Part of a small language model's weights.
Size: 10 layers, width 192, 6.74M parameters.
Each number is 128 + 24 x the weight over its row's rms, rounded and kept within 0 to 255. Layers, rows and columns count from 0. The size above them is the row's rms in percent of the matrix's.

# layer 6 MLP down (transposed), 768x192, rms 0.166, rows 570-605, columns 96-191
size [102 103 101 104  89 102  89  94 102  93  97 101 103 100 104  89  88 111  89  98  97  86  87  96 105  97 112  95  94 101 103 122 108  91 104 103]
[[141 143 166 136 103 147 144 120 164 132 114 124 119  97 177 157  90 121 117 121 199  88 149 122 132 164 118 126 115  80 144 108 126 104 116 116 122 152 124  84 126 166 126 112 132 178 108 156 132  89 122 179 165 141  90 128 105 127 139 151 130 147 149 100 165 152 133 145 103 152 132 170 100 167 145 109 164 158 142 164 112 113 128 151 150 130 116 131  98 102 120 131 135 145 144 108]
 [162 164  99 109 101 119 109 164 139 161 146 127 147 159 144 141 139 125 114 116  76 139 103 114 173 144 161 119 144 111 138 147 133 122 122 153  89 153 116 134 119 126  91 113 103 112 138 128 102 112 133 153 111 106 193 135 115 193 116  93 109  81 104 103 134  86 115 113 145 127 156 134 143 127 154  85 164 146  91 122  90 128 118 120 147 156 106 116 130  84  96 124 144  72  92 154]
 [113 149 145 112 155 121 157 141 154 179 116 138 176 136 132 120 133 117  83 126 137 110 110 144 117  80 180 163 153 107  82 126 140 165 123 138 147 138 117 173 140 109 135 110  79 153 158  96 124 160 161  92 152 118 114 154 129 164 131  95 162  93 129 125 153 141 118 147 119 126 118 143 131 150 172 134 100 168 164 125 100 187 125 171  85 134 121 123 116 149 125 161 115 123 122 130]
 [ 88 156 129 133  92  92 100 116 172  88 112 101 149 138 112 144 151 152 133 153 114 133 120 158 110 107 116 111 108  71 125 148 140  55 155 156 116 135 149 127 110 141 107 163  85 141 120 115 144 145 134 140 125 159 119  98 128 121 165 110  56 131 110 142 119 141 117 156 157 153 137 126 131 182 138 131 147 113 144 142 130 165 115 131 136  98 133  91  68 135 143  92 120 109 148 157]
 [155 100 122 144 106 133 125 132  73 145 160 102 140 107  99 137  95 162 103 123 143 125 150 152  77 122 152 138 128 155 133 124 135 167 134 155  97 128 120 118 149 183  87 110 131 183 169 166 100  94 134 127 140 147 162 178 146 141 173 116 137 138 100 124 146 154 123 126  95 134 126 130 125 175  89 120 123 147 118 133 120 118 106 117 115 146 135 160 125 183 147 132 108  98 124  98]
 [147 136 137 140 148 106 142 154 131 138 124 114 159 101 156  94 126  98 127 136  67 128 139 138  98  86 145 115  87 151  87 157 102 144 127  88 135 129  81 139 128 138 115 113 132 157 146 126 101  95 115 151 149 123  67 133 137 127 156 101 116 152  89 130 123 109 111 143 169  91  95 100 101 151 117 113 116 133 141 158 149 117 126 122 159 149 149 168 107 104 104 108  92 141 110 109]
 [124 116 107  96 124 142  89 142 137 104 146 120 105 122 166 149 117 129 127 142 127 106 135 153 127 114 144 121 134 116 149 177 155 112 137 107  95 123 114 119 110 162  90 136 106 132 147 123 149 129 146 114 148 132 155 127 156 174 117 129 146 156 106  80 187 159 123 177 138 161 127 122 143 179 137 141 153 105 151 107 102 106 161 107 124  84 139 135 169 116 137 101 148 150 120  98]
 [100 166 154 105 141 135 100  99 162 111 162 110 126 117 144 114 138 133 164 100 107 171 141 101 104  79 125 122 124 134 106  87 117 158 122 121 152 169 130 122 171 113  94 131 137 126  97 136 105 153  98 111 145 132 108 146  92 160 153 132 151 116 109 164 154 114  92 130 122 127 135 101 152  95 110 135  96  99 104 124 119 159 146  99 127 144  84 115 142 139 118 113 110 131 117 122]
 [128 112 162  92 139 135 154 128 115  92 134 125 126 138  88 128 103 115 173 166 138 158 119 142  75 112 119 108 147 117 160  93 107 146 137 108 116 135 127 115 116 125 117 126  97 138 138 139 160 125 150  88 202 142 120 113 122 123 195 115 159 170  99  95 149 142 106 136 140 185 170 156 103 144 150 113 163 127 130 137 116 112 133 145 126 134 104 132 114 138 140 111 144 129 129 145]
 [120  91 116 148 145 119 120 114 111 135 103 110 107 185 128 128 131 130 102 142 152 168 116  83 100 124 140 171 135  69  83 187 106 146 168 144 130 126 141 145 142 161 114 110 135 143 119 143 106 127 135 170  84 143 134 109 141 128 150 144 151 119 116 125 145 179 175 132 140 160 185  96 136 142 146 124 112 146 148  98 110 120 131 120 103 130  85 171 159  78 101  85 184 127 112 111]
 [101 146  99 130 141 131 134 108 138 102 167 131 104 122 125 137  96 143 117 131 135 159 148 123 122 142 131 163 107 129 179 165 105 129 102 114 152 139 125 117 131 150 167 119 122 104  93 154 116 106 111  95 112 109 120 120  95 104 157 148 141 121 125 111 136 146  95 113 172 141  89 113 139  93  97 101  86 160 119 135 107 114 132 123  94 139 147 152 154 156 151 147 131 108 126 126]
 [145 155 121 163  86 149 142 120 164 124 122 170 137  98 124 168 132 141 149 149 128 118 114 142 135 131 119 152 149 119 122 127 124 100 121 140 170 153 138 162 166 161 161  83 153 198 152 100 110 114 122 124  97 116  91 154 158  67 130 149 142 114 124 143 159 115 119 134 113 132 180 140 112  72 126 137 140 113 128 145 128 172 139 154 134 131 125 144 119 157 111 120 160 128 129 120]
 [114  83 140 140  85 109 137  94 114 158 124 104 129 129 101 129 132 156 138 161 129 129 115 164 128 118  77 148 128 143 138 114 139 112 127 178 142 126 137 126 133 137 134 112 138  88 152 156 123  90 160 131 139 113 140  97 159 157 131 127  82 155 111  67 114 115 162 116 120 166 126  99 123 111 142 140 157 120 126 102  77 139 166 120 144 139 120 127 116 113 144 121 128 114 109 163]
 [108 128 139 152 127  82 103 142 111 135  81 132 157 123  90 126 135 131 120 125 129 106 121 136 156 129 121 169 109 129 149 138 148 118 105 141  81  94 106 130 120 149 121 130 101 158 138 113  61 129 110 149 117 111 154 127 124 152 130 121  94 110 105 133 137 110 149  93 128 133  89 114 146  81 107 173 177 138 119 162 129 142 126 145 168 120 119 139 102 134 113 117 153 118 142 171]
 [ 97 159 155 108 136 142 131 105 111 149  75  99 135 112 110 118 131 105 144  79 104 129 170 114 116  75 101 115 121 122 139  85 100 125 146 161 101 138 136 148 168  99 175 108 133 136 114  92 141 119 111 137 154 138 167 106 130 115 136  77 128 116  92 120 141 130 159 122 113 135 113 134 119 151 149 111 157 142 108 106 162 106 130 133 152 143 168 137 129 128 139 135 139 176 145 118]
 [116 164 103 144  98 157 126 168 134 115 115 114 153 127 136  92 108 150 148 112 156 112 114 126 164 100 104 137 139  59 142 143 118 130 118 102 109 114  82 113 116 149 131 122 155 178 142 141 115 156 130 140 181 152  94 138 132 132 134 130 129 166 130 141 143 147 116 125 121 154 122 162 142 160  95 133 129 140 148 144 136 163 141 146 108 151 134 153 145  83 167 160 127 127 126 141]
 [113 154  89 204 150 101  98 163 100 106 110 148 127 106 124 130 131 154 151 158 135 164 123 118 122 121 139 110 140 124 120 135 116 168  88 164 134 146 135 160  95 121 130 116 104 113 145 114 134 119 135 140 123 126  99 177 120 149 119 117 148 112 136 148 153 156 131 135  98 156 139 112 140 137 134 136 117 102 120 119 108 102 107 143 123 146 114 109  82  98  93  97 117 159 114 104]
 [146 111 162 121 116 133 132  96 122 124 139 146 109 116  86 184 101  97 125 115 114  93 105 135  88 117 133 141 130 104 141 113 142 171 140  86 118 131 126  88 131 127 142 155 136 137 193 144 128  68 146 136 117 100 145 108 112 117 124  94 144  63 169 103 131 157 107 122 117 140 103  92 119 115 162 108  89 114 135 103  71 131 145 137  89 141 131 124 170 127 142 130 117 139 121 136]
 [129 150 106 114 116 155 116  98 150 147 133 108 141 100 165 128 166 139 123 108 145 125 143 144 115 111 156 124 111 158 121 130  61 187 142 108 139 110 112 129  68 138 121 141 121 127 104 145  87 141 136 126 114 112 142 118 127 112 123 140 148 125 166 130 129 101  89  86 129 109 142 135 118 104 129 122 106 129 143 148 145 112 130  90 125 137 137 127 201  95 130 127  85 140 143 132]
 [135 161 142 113 151 133 148 130 153 126 129 128 174  97  88 126  84 121 148 123 103  84 114 161 109 117 111  62 101 126 121 103 113 133 166 152 156 170 159 146 167 125 143 133 169 136 111 142 153 124 128  88 135 107 136 115  67 128 119 136 139 104 121 158 101 133 153 157 140 135 123 102 109 145 112 131 148 133  94 149 158 131  78 105 118  77 101 123 101 173 127 138 104 139 135 189]
 [133 152 142 173  96 156 158 121 117 148 114 134 149 151 114 130 117 119 124 131 129 109 147 161  92 116 129 115 173 105 138 145 112 136 122 124 166 155  94  97 125 159 169 119 138 103 134 116 112 113 109 139  81 116 108 145 118 207 143 140 125 141 112 120 146 131 148 124 109 128  77 138  67 129 100 118 121 159 143 136 119 110 126 114 121 102 191  95 117 157  77 123 149 179 114 139]
 [118 136 148 108 103 123 148 126 118 172 170 127 145 116 158 171 163  98 166 142 100 145  96 110 132 131 114 155 148 110 120 100 169 100 125 102 135 168 105 126 125 137 134 109 143 129 148 126 155 129 108 155  99 112 108 136 169 129 125 131 113 142 137 126 121  98 134 165 126 131 161 132 168 102 144 142  88 131 158 160 122 175 129 138 170 150 174 172 117 165 100 107 110 109 133 159]
 [116 135 141 137 107 105  44 127 117 122 111 130 153 124 124 108  80 133  80 164 135 165 134 113 100 118 125 118  85 113 130 140  96  79 116 135 126 105 112  94 125 109 137 123 115 160 149 135 145 115 152 148 151 123 137 162 173 109 147 131  84 121  66  92 153 124 128 134 140 129 135 124 132 137 124 118 108 111 180 151 110 128 110 128 142 112 168 136 175 126  77 160  84 116 133 129]
 [118 102 134 126  97 125 142 148 160  75 134 130  92 123 126 125 145 142 113  86 154  99 153 173 146 104 115 152 114 153  97 114 110 140  92  93 167 151 120 116 108 127 131 136 145 141 144 133 130 148 134 185  55 134 146 110 166 118 105 122 132  88 158 104 167 146 122 102 147 191 110 116 174 134 112 135 135 111 107 166 113  86 171  81  96 103 104 152 122 102 169 112 153 121 161 115]
 [140 195 131 131  84 108 132 137 121 124  71 121 122 102 103 143 112 131 151 128 178 161 133 171 102 121  82 138 147 146 157 139 132  97  85  97 151 151 145 130 120 108 137 155 124 109 151  96 147 129 180 155 145 127 145 142 150 155 126 104 143 133 114 132 161 138 129 110 161 144  66 153 111 124 141 115 150 135 115 132 131  97 119 120 146 154 119 130 117 181 132 130 141  97 152 167]
 [185 142  99  96 115 112 111 150 147 132 118 148  96 158 150 122 134 132 154  96 133 175 152  83 138  67 125 139 134 117 134 114 139 148  72 150 154  81 152 104 129 150  77 152 148 120 148 143 118 152 148 154 130 145 114 104 165 119 114  99 106 102 134 134 140 155  90 127 120  99 129 129 141 156 126  94 115 121 140 131 140 113 134 172 111 146  83 155 109 134 133 153 138 148 163 115]
 [115 141 162 133 146 131 110 128 128  90 128 134 126  96 137 100  82 111 105 149 139 112 161 139  93 104 120 120 136 101 117  78 138  99 167 140 116 117  96 178 161 114 140  99  94 164 186 106 108 119 130 134 109 139 159 120 134 122 139 103 135 112 141 113 120  87 117 129 155 129  44 107 141 126 128  86 123 118 146  98 156 143 154 110 146 120 153 126 200  92 158 124 126 117  97  60]
 [ 92 124 192 169 123 127 114  98 147 109 148 113 138 126 149 146 136  89 162 169 174 127 135 128 136 151 127 110 147 119 118 132  79 109  89 184 112  71 124 103 161  85 143 109  97 153 111 122 144 129 132 146 145 148 118 174  99  87  84 120 123 153 130 153 133 131  95 177 140 117 145 115 176 153 102 135  87 139 156 123  83 113 161 102  95  69 113 105 134 108 159 186 162 130 107 127]
 [122 111 116 115  85 127 135  70  99 139  99 122  93 123 146 119 162 140 125 119 100  97 132 135 122 120 140 148 132 168 133 120 101 143  90 107 127 137 122 127 167 157 117 121 123 134 140 133  88 166  87 154 132 174 146 121 101 164 151 115 176 114 110  69 137 161 154 124 128  89 112 121 120 141 158 128 153 101 131 111 121 159 118 108 158 103 144 121  78 137 149 126 175 131 197 119]
 [141 107 117  77  71 155 133 115 103 166 125 172 131  96 120  86 133 134  90 115 169 138 121 121 167 149 101 131  83 103  97 124 123 156 115 123 139  88 140 130  95 109 148 122 159 157 113 134 173 115 153 119  99 128 136 111 138 124  73 140 159  99 122 150  91 165 122 140 126  88 149 148 142 146 155 105 141 153 104 138 116 138 128 161 111 142 146 140 136 151 116 106 136 110 127 146]
 [132 184  94 132  75 109 143 146 106 127 175 138 138 124 170 130 143 157  87 165 151 157 140 106 138 145 149  77 122 115 133 144 134  82 117 179 142 119 135 117 120 130 126 137 131 118  90  71 148 130 146 133 119 143  84 120 105  88 119  95 108 157  81 129 134 151 148  93 140 121 100 190 105 119 118  79 158 139 146  97 145 100  99 107 128 143 105 118  88 166 112  83 126 136 131 139]
 [139 152 119 130 107 107 140 170  93  97 121 129  92 170 104 134  99 118 151  94 108 142 180 170 127 125 154  95 138  59 114 116 150 118 102 123 137 151 181 145 121 137 122 108 158 121 131 146 133 121 132 149 119 164 137 104 127 103 120 116 113 148 119 127  98 136  98 119 101 113 125 113 117  69 121 125 109  95 169 126 124 103 124 113 140 148  92 134 123 130 161 138  91  85 168 184]
 [104 137 120 146 120 153 149 159 185 108 170 135 147 147 155 112 115 159 148 121 121 131 118 134 103 131 109 128 115 139 122 103 145 131 142 191 134 159 124 138 140 156  80 144 117 135 154 122 136 117 147  74 114 128  67 167 145 131 128 110 139 115 137 123 118 131 154 150 156 120 133 129 122 107 121 153 121  92 108 196 180 133  91  81 130 100 183 104  94 132 116  78 134 112 113 117]
 [146 125 101 151 121 154 160 159 115 129 154 135 128 130 159 157 131 123 123 108  56 151 180 158 137  47 112 131 145 158 155 107 144 154 155  79  91 118 132 100 108  94 160 120  96 150 147 124 121 140 143 145 208 179 124 103 145 153 114 124 129 144 112 153 112 127 170 169 166 134 150 163 122 149 108 121 114 123 148  79 147 107 155 111  63 130 121 104  85 134 142 168 123 109 175 121]
 [141 150  97 106 121 137 101 123 106  94 102 132 140 128  90 137 107 155 159 130 101 123 130 176 104 139 138 139 160 156 156  71 132 150 152 117 142 169 106 133 141 127 177 129 127 118 151 155  95 140 144 116 118 156 111 108 145 104 138  97 116 147  91 145 103 146 128 139 106 129 186 142 126 129 132  90 113 125 135 150 146 186 128 102 164  92 122 108 147 134 119 116 144 178 106  99]
 [176 156 123 146 168 154 105 111  88 117 126 131 177 102 123  96 119 135 118 115 149  91 114 124 114 169 125 122 153 122 119 109 140 131 130 145  89 136 162 116 142 155 161 109 155 126 130 112 103 106 163 140 132 122 126 128 134 142 113 107 117 133 118 124  81 148 121 155 115 143 139 149 105 132 129 125 127 124 141 121 121 102 135 140 120 112 118 122 224 135 119 126 128 160  55 167]]
# layer 6 MLP up, 768x192, rms 0.151, rows 571-606, columns 96-191
size [104 108  97  96 107  98  99 100 100 102 104 103 104 100  99  91 104  96  92  98  97  92  96  98 103  84  98  89  96 107 117 106  98 100  89 103]
[[127  74 104 114  86 114 125 123 171 152 114 135 115 124  89 161 109 109 126 148 175 127 152 122 141 170 155 111 122 132 119 183 133  99 129 158 126 100 147 102 105 115 154  86 103 123 119 147 114  64 121  95 188 136 182 153 109 125 144 107 134 114 152 139 127 117 120 135 129 124 175 118  81 134 104  91 134 126 117 153 128 133 130 123 171 137  83 112 128 148 109 159 116 136  66 108]
 [120 144 165 131 159 124 136 118 162 119 137  87 151 128 104 134 103 131 131 104 140 128 126  92 157 128 136 120 165 127 141 130 105 114 155 127 139 168 135 140 131 119 133  71 126 133 147 108 147 164 131 143 122 171 122 172 151 170 148 177 114 100 115 104 141 110 108 150 130 113  88 134 136 135 168 116 149  95 124 103 127 104 147  77 127 139 107  88  93 158  83 100 115 113 101 124]
 [ 91 146 124 147 157 107 128 157 138 122 111 145 125 163 124 112 120 133 107 110 163 148 104 113 110 158 129 161 143 160 101 131 119 115 145  91 143 151 126  93 131  93 150  77 151 129 146 156 136 145 104 131 109  99 102 147 110 149 111 161 134  88 131 112 117 127 137 116 129  88 125  98 168 111 139  94 124 159 122 122 172 110 116 106 162 125  95 142 131 112 113 123 137 128 108  61]
 [121 153 130 137 118 108 161 151 136 111 100 108  84  96 117  16 130  96 113 134 154 108 112 116 138 105 112 163 173 142 122 148 119 150 125 116 116 116 121 129 145  68 118 119 118 117 135 100 169 148 119 140 134 125 129 117 154  96 110 124 119 123 108 132 110 108 125  96 125 131 157 114 128 113 159 133 101 120 130 133 133 145 132 122 111 151 129 130 125 107 141 172 130 133 126 142]
 [173 104  93 113 162 176 128 105 129 155 122 163 116 119 161 124 109 111 112 146 113 126 149  91 140 133 161  97  93 109 160 126  86 107 114 126 126 149 129 106 185 119 153  84 132 142 122 134 123 136 140 102 115 149 174 147 133 138 145 131 119 163  91 139 150 133 143 116 117 129 141 140 166 135 140 120 135 170  95 160 133 131 102 128 130 143 143 117 164 122 124  82 104 118 130 122]
 [145 119 139  81 143  97 138 150  94 177 148  63 140 112 140  99 127 120 130 172  85 107 108 101 113 113 128 181 168 119 138 125 158 114 103 181 122 136  91 143 166 119 137  95 114 143 129 127 103  72 120 158 114 157 127 125 124 116 108  96 121 146 162 168 114 137 148 125 114  98 134 145 134 115  96 150 101 143 109 121 133 141 156 112  94 169 113 131 133 124 150  63 113 133 109 149]
 [162 154 128 107 122 107 135 137 100 152 140 125 137 158 100 114 109 121 123 144 109 134  88 182 137 177 110 143 100 112 131 133  98 136 117 108 100 181 126 179  80 123 120 120 126 124 149 137 148 165 120 122 149 137  97 140 104  98 133 108 105 104 127 114 155 129 111 116 136 117 148  87  84 132  76 123  94 137 119 128 129 135 162 155  94 126 137 156 154 133 133  94 108 140 130  70]
 [114  94 104 116 121 106 128 120 149 144  93 170 144 119 110  97 146 174 108 119  94 171 136  89 152  88 126 169 125 141 130 130 128 154 106 143 126 166 139 153 130 119 150  89 143 132 132 112 136 103  88 161 180 137  89 128  97 129 171 117 151 100 156 105 102 133 123 110 141 162 131 115 128 124 103 159 175 126 127 129 169 129 132 122 138 159 140 119 118 133 108 148  92 123 148 159]
 [134 147 120  97  98 136 176 138 158 149 149 139 141 107 129 136 129 115 150 129 139 122 111 151 115 137 115 132 114 131 118 118 132 112  93 107  66 150 119 130 144 125  85  93 174 123 134 122 134 118 107 120 148 172 141 147 107 145 127 118  90 139  64 128 110 120 144 140 156 116 177  89 156  97 123 100 127 135 128 167 101  91 132 120 149 117  86 116 135 103 123 116 107 173 147 111]
 [136 127 108 113 146 140  91 109 135 152 124  93 107 101 116 114 105 133 132 118 154 102 152 113 164 132 165  65 138 121 126 135 109 119 145 151 116 188 103 130  96 116 148 149 104 153 109 196 136 154 131  84 148 107 137 133  75 140  92 140  87 102 125 134 138 141 107  95 150  99 132 130 128 139 187 131 119 135 151 144 163 100 118 124 105 134  92 121 108 127 106 123 186 100 131  87]
 [114 105 131 123 111 116 169  87 118 136 107  64 158 147 144 151 146 157 127  92 119  92 124 144 127 124 159  93 131  99 126  86 159 172  83 124 105 126 161 183 110 101 117 109 144  98 153  92 193 160 125 167 106 172 160 123 157 153  98 118 115 131 185 121 147 148 123  88  77 135 127 118 165 146 115 122 124 108 150 135 137 148 152 157 109 112 104 121 108 150 131 114 167 101 174 120]
 [126 107 123 152 102 110 122 158  90 149 133 153 121 119  80 138 111 162 150 148 146 147  72  94 108 113  88 146 145 127 110 143 161 182 124 121 114 142 134 109 113 127 106 118 130  71 131 161 168  82 112 135 148 101 117 128 137 162 119 122 124 157 160  88 119 133  58 166 134 138  99 100 127 136 121 105 106 122  95 140 123 113 127  95 134 147  86 150 126 162 122 164  89 134 168  80]
 [131 100 192 160  98 138 153 122 130 169 115 137 117 108 120 124 151 126  95 114 145 139 121 103 162 118 123 115 138 147 119 130 149 150 134 126 131 141 134 134 145 122 143 106 126 135 153 142 130 145 117 140 193 133 166 113  47 105  90 147 113 139 144 145 157 141 112 133 144  78 154 133  85 131 143  52 133 162 148 109 154 139  73  93 128 134 142 106 117  58 117 116 132 137 133 159]
 [115 143 130 174 100 134 127 132 113 129 132 190 113  91 126 111 105 101  68 119 155 104 110 153 175  87 155 148 121 118 142 113 129 108 154  97 128 132 123 144 132  92  69 140 103 133 120  59 137 117 103 103 111 151 148 159 103 113 120 111 103 110 140 107  97 143 122 130 107 117 102 128 141 153 101 136 107 149 129 101  96 126 186 129 129 134 142 193 110 120  99 135 112 102 149 149]
 [158 128 147 160 142 115 167 143 138  95 164 129 104 148 109 168 144  84 120  89 170 152 117 131 140 152 127  62 148 154 130 113 147 142 131  95 166 127 147 129 133  82 171  99 137  97  77 137 134 138 145 147 137 124 100 118 150 145  96 152 110 140 101  85 145 100 173 130 120 125 164 117 124 143 108 129 150  98  86  91  95  92 116 149 144 116 116 112 137 131 112 147 161 138 139 127]
 [ 99 119 102 142 104 131 143 126 125 122 110 113 147 137 145 152 148 134  96 129 154 143  94 121 129 137  94 152 125 129 128 132 154  97 120 146 107 103  67  74 125 106 123 114 104 134 188 139 150 107 116 168 116 143 111 126 151 140 155 159 113 110 137 119 119 123 132  75  73 173 166 105 157 149 161 138 161 140 111 135 134 129 163 146 124 104 117 127  89 126  88 111 123  98  96 123]
 [123 121  97 151 136 120 143 128 164 188 173 126 139  98 105 157 103 115 113 143  93  90 135 152 146 120 105 108 107 116 156 136 136 107  88 129 142 150 151  48 110 147 128 120 113 175 171 127 149 157  86 111 101 134 128 108 129  97 120 130 155 134 171 168 113 130  96 118 114 128 142 126 138 143 121 147 117 132 137 170 117 105 108 114 129 121 107 143  69 145 134 150 148 129 161 100]
 [129 134 100  51 118 126 116 171  89 141 114 108 110 174 128 137 109  91 124 106 172 122 100 130 120 122 129 163 110 111 193 106 147 105 146 148 135 116  94 177 176 111 149  89 159 170 150 128 117 132 118 134 128 122 125 126  88 127 170 125 107 102  99 100 117 122 134 112 119 115 112  87 134 136 113 138 152 110 148  85 111 148 142 137 123 113  95 132 163 174 155 120 119 132 123 142]
 [131 134 148 152  97 116 139 141 148 140 141 145  98 209 101 149 151  79 106 118  89 113 107 141 139 128 176  99 143 126 160 105 130 114 144 131 131 125  99 135 146 162  99 107 137 126 144 116  96  94 101 117  80 154 144 118 112 129  85 133 133 132 137 140 130 123 143 136 115  99 164  63 120 134 120 159 112 146 129 138 138 120 109 134 183 132 151 112 132 103 135  99  98  66 150 162]
 [147 100 129  99 159 162 149 140 136  98 108 120  71 100 133 126 131 150  94 166 138 155 140 122  94 126 121 147 148 105 110 117  96 147 120 111 164 109  94 117 116 122 155  85 112 120  99 122 144 120 115  98 134 131 167 140 113 140  66 144 132 105 112 138 120 114 108  93 144 133 145 145  95 163  55 147 126 118 127 143 103 112 142  88 131 160 116 144 125  85 115 139 158 163 165 116]
 [142 110 126  90 154  86 136 133 169 125  97 105  79 153 113 135 134  79 122 133 130 155 157  96 153 139 125 142 160 124  88 139 114 137 121 130 141 108 140 136 125  97 118 139 119 168  99  86  89 126  97 124 116 119 114 174 154 136 121 125 106 152 130 153 136 120 138 150 163 121 120  84 156 148  81 114 132 147 120 132 111 104 176 153 121 139 127 150 130 104 156 111 158 181 130 122]
 [170 166 148 145 104 134 221 112 122 153 129 110 111 151  99  77 154 118 118 124 109 167 150 141 165 148 157  90 142 127 141 126 134 142 112 110 146 135 136 151 121 160 131 120 165 111 108 191 127 113 177 153 104 178 131  99 105 140 113 124 111 173 116 118  95 117 150  97 134 148 152 137  95 137 113 140 146 136 104 136 112 124 118 173  97 123 157 171 107 117 172 123 149 136 125 128]
 [134 120 181 118 116 123 168 121 123 144 125  95 111 139 182 133 119 150 153 145 141 105  93 137 152 147  70 109 123  96 139 116 147 114 145 127 100 151  98 101 134 119 151 151 151 119 102 102 123  79 101 107 127  96 132 127 131 137 141 166 148 175 107 151 166 139 144 131 166  99 152 141 166  92 115  95 147 127 155 155 102  89 142 173 135 120  98 127 112 131 110 153 170 166 123 127]
 [134 134 120 149  85 102 106 108 145 162 121  74 114 142  90 118 100 123 143 116 149 112 148  91 116 138 156 111 134 163 145 156 122  89  82 130 140 113  79 147 124 116  84 113 157 113 140 175 119 161 100 102 135 136 133  91 165 137 159 111 106 153  94 141 185 120 117 169 116 139  97 163 109 121  84 126 121 126 118 188 140 157 108 121 144 151 133 131 133  66  95 120 136 108 131 150]
 [136  99 111 119 123 150 162  69 113  72 105 127 115 152 147 113 124 146  99 134 137 112 144 104 103 166 172  90 133 163 159 122 126 152 113  95 129 151 142 118 140 140 145 142 145 119 152 131 138  78  93 104 133 136 146 143 128 174 137 129 103 124 134 120  83 178  76 118 123 134 130 110 131 159 126 114 176 128 149 126 110 174 137 164 151 143 117 105 170 124 126 108  79  96 110 141]
 [125 140 111 106  56 115  95 148 139 104 113 109 137 106 103 116 103  94  87 125 131 155 135 134 132  90 132 101 110 173 167 123 121 106  91 144 127 155 124 120 107  97 153 129 133 163 139 118 157 144 138 159 141 132 140 138 130 127 145 130  61  99 126 101 128 135 143 142 136 171 106 132 126 102 119 140 122 116 128 123 108 130 149 138 119 180 141 158  93 144 114 140  95 154 152 184]
 [148 145 125  90 139 124 138 168 119  90  91 118  96 110 109 167 171 127 113  86 130 128 155 116 163 136 133 129 125 107 122 148 138 155 114 115 110 119 164 122 130 138 100 148 164 118  79 163 189 120 167 113 165 118 132 137 123 155 141 137 124 111  96 147 145 167 117 100  91 153 120  99 118 121 147 137 139 102 135 108 101 136 149 116 105 125 143 104 134  82  85  82 189  92 164 131]
 [146 143  88 121 142 104 130 192 115 111 131 133 121 102 121 159 153  90 157 131 120 106 101 168 167  89 143 134 110 130 128 120  95 109 125 112 167 117 123 152 143 126 140 122 144 114 107 129 116  57 112 118 142 141 132 124 165 100 127 143 136 156 121 165 118  86  77 111 157 148 131 103 143  56  79 120 112  95 145 160 109 159 136 153 150 118 120 153 109 122 143  92  99 140 178 122]
 [159 124 123 134  93  93  95 139 158 126 142 157 168 143 140 101 143 115 115 139 148 143 134  91 132 146 160 106 151 112 135 141 133 101 148 124 112 112 101 117 136 141 131 121  97 110 157 108 163 168 128  82 114 133 119 154 100 176 133 115 129 103 109  77 165 117 114 149 154 175 125 113 111 101 154 126 124 130 148 110 100 149 138 176 129 109 147 149 130  90 108  92 144 119 122  84]
 [156  72 152 108  70 112 154  71 150 147 144 168 140 121  96 120 123 162 113  76 120  93 155 173 117 125 121 120 115 116 114 123 152  77 122 131 129 113 101 137 128 141 109 117 122 133 111 121 151 158 130 127  95 146 111 114 135 169 113 122 118 139  97 153 136 128 171 135 106 124 127 109 155 134 113 111  86 139 128 106 151 135  93  94 114 140 157 102 120 112 170  72  96 122 145 151]
 [ 97 116 143 122 139 107 138 156 110 142 138 105 174 101  94 164 132 106 151 133 114 129 132 146 104  72 143 158 177 129 110  90 148 117 128  67 143 131 109 151 134 162  95 121 174  89 114 128 123 130 116 155 111 134 128 141  91 121 115 120 136 119 129 127 140 129 113 141 107 105 133  84 125  95 119 137 158 152 158 102 114 106  98 105 138 135 125 143 129  78 152 111 100  97 131 140]
 [113 106 174 102 144  71 135 130 133 175 156 113 146  93 137 118 122  78 136 145  98 121  82 121 153 133 120 125 121 125 161 116 127 167 163 135 121 117 123 133 158 109 136 131 158 102  99  83 150 159 117  84  80 107 116 120 124 135  87  80 137 134 144  57 103 101 145 136 146 136 131 116 164  91 114 113 148 115 113 122 177 125 109 132 105 133 147  87 101 134 134 136 133  60  93  98]
 [108  98 136 125 107 135 144 121 131  84 128 116 139 161 130 116 142 110 124 108 148  85 130 133 147 169  96 180 141 141 123 112  76 135  78 140 118 161 116 122 128 127 139  99 103  90 123 168 138 132 116 140 148  72 157  94 116 140 159 121 157 128 119 109 137 124 100  96 136 129 171  96  98 142 120 181 125  99 116 162 154  96 162 162 113 146 123 126 135 113 118 109  86 173 121 125]
 [111  77 126 119 144 147 203 120 117 111 122 130 144 160 130 131 123 177 125 126 140 126 109  78 137 149 108 138 127 103  96 139 105 107 126 141 136 122 131 135 131 169 155 137 205 138 102 126 146 110 155 143 168 118 147 127  89 111  97 146 143 146 165 145 147 141 163 171  71  97 149 146  94  90 101 161 140 158 137 121 103 187 137 126 128 124 123 166 119 129 153 154 101 126 115 147]
 [ 92 127 167 107 130 103 100 139 129 112 151 141 143 102 112  95 127 135 140 122 127 102 119 129 120 146 160 118 152 132 154 131 102 116 105 146 170 140 182 137  78 136 126 157 145 142 118 137 131  98 129 125 108 139 138 145 142 140 132 115 107 146  93 125 117 170  99  88 106 175 126 109 116  99 123 123 120 150 103 113 140 149 129 133 168 131 157  78 168  91  89  95 103 165  82 122]
 [166 115 169 127 182 135 115 139 120 119 145 110 114 115  96 105 147 116 126 113 156 101 122 112 135 143 155  96 138 132 115 142 115 156  97 131 145 168 134 116 137 128 153  91 143 159 125 114 105 149 151 145  99 140  76 134 174 160 118 149  91 136 105 103 140 161  82 140 134  93 112 154  80 173 120 131 136 135 122 118 106 121 117 115 121  81 170  94 128  97 121 106 150 144 103 139]]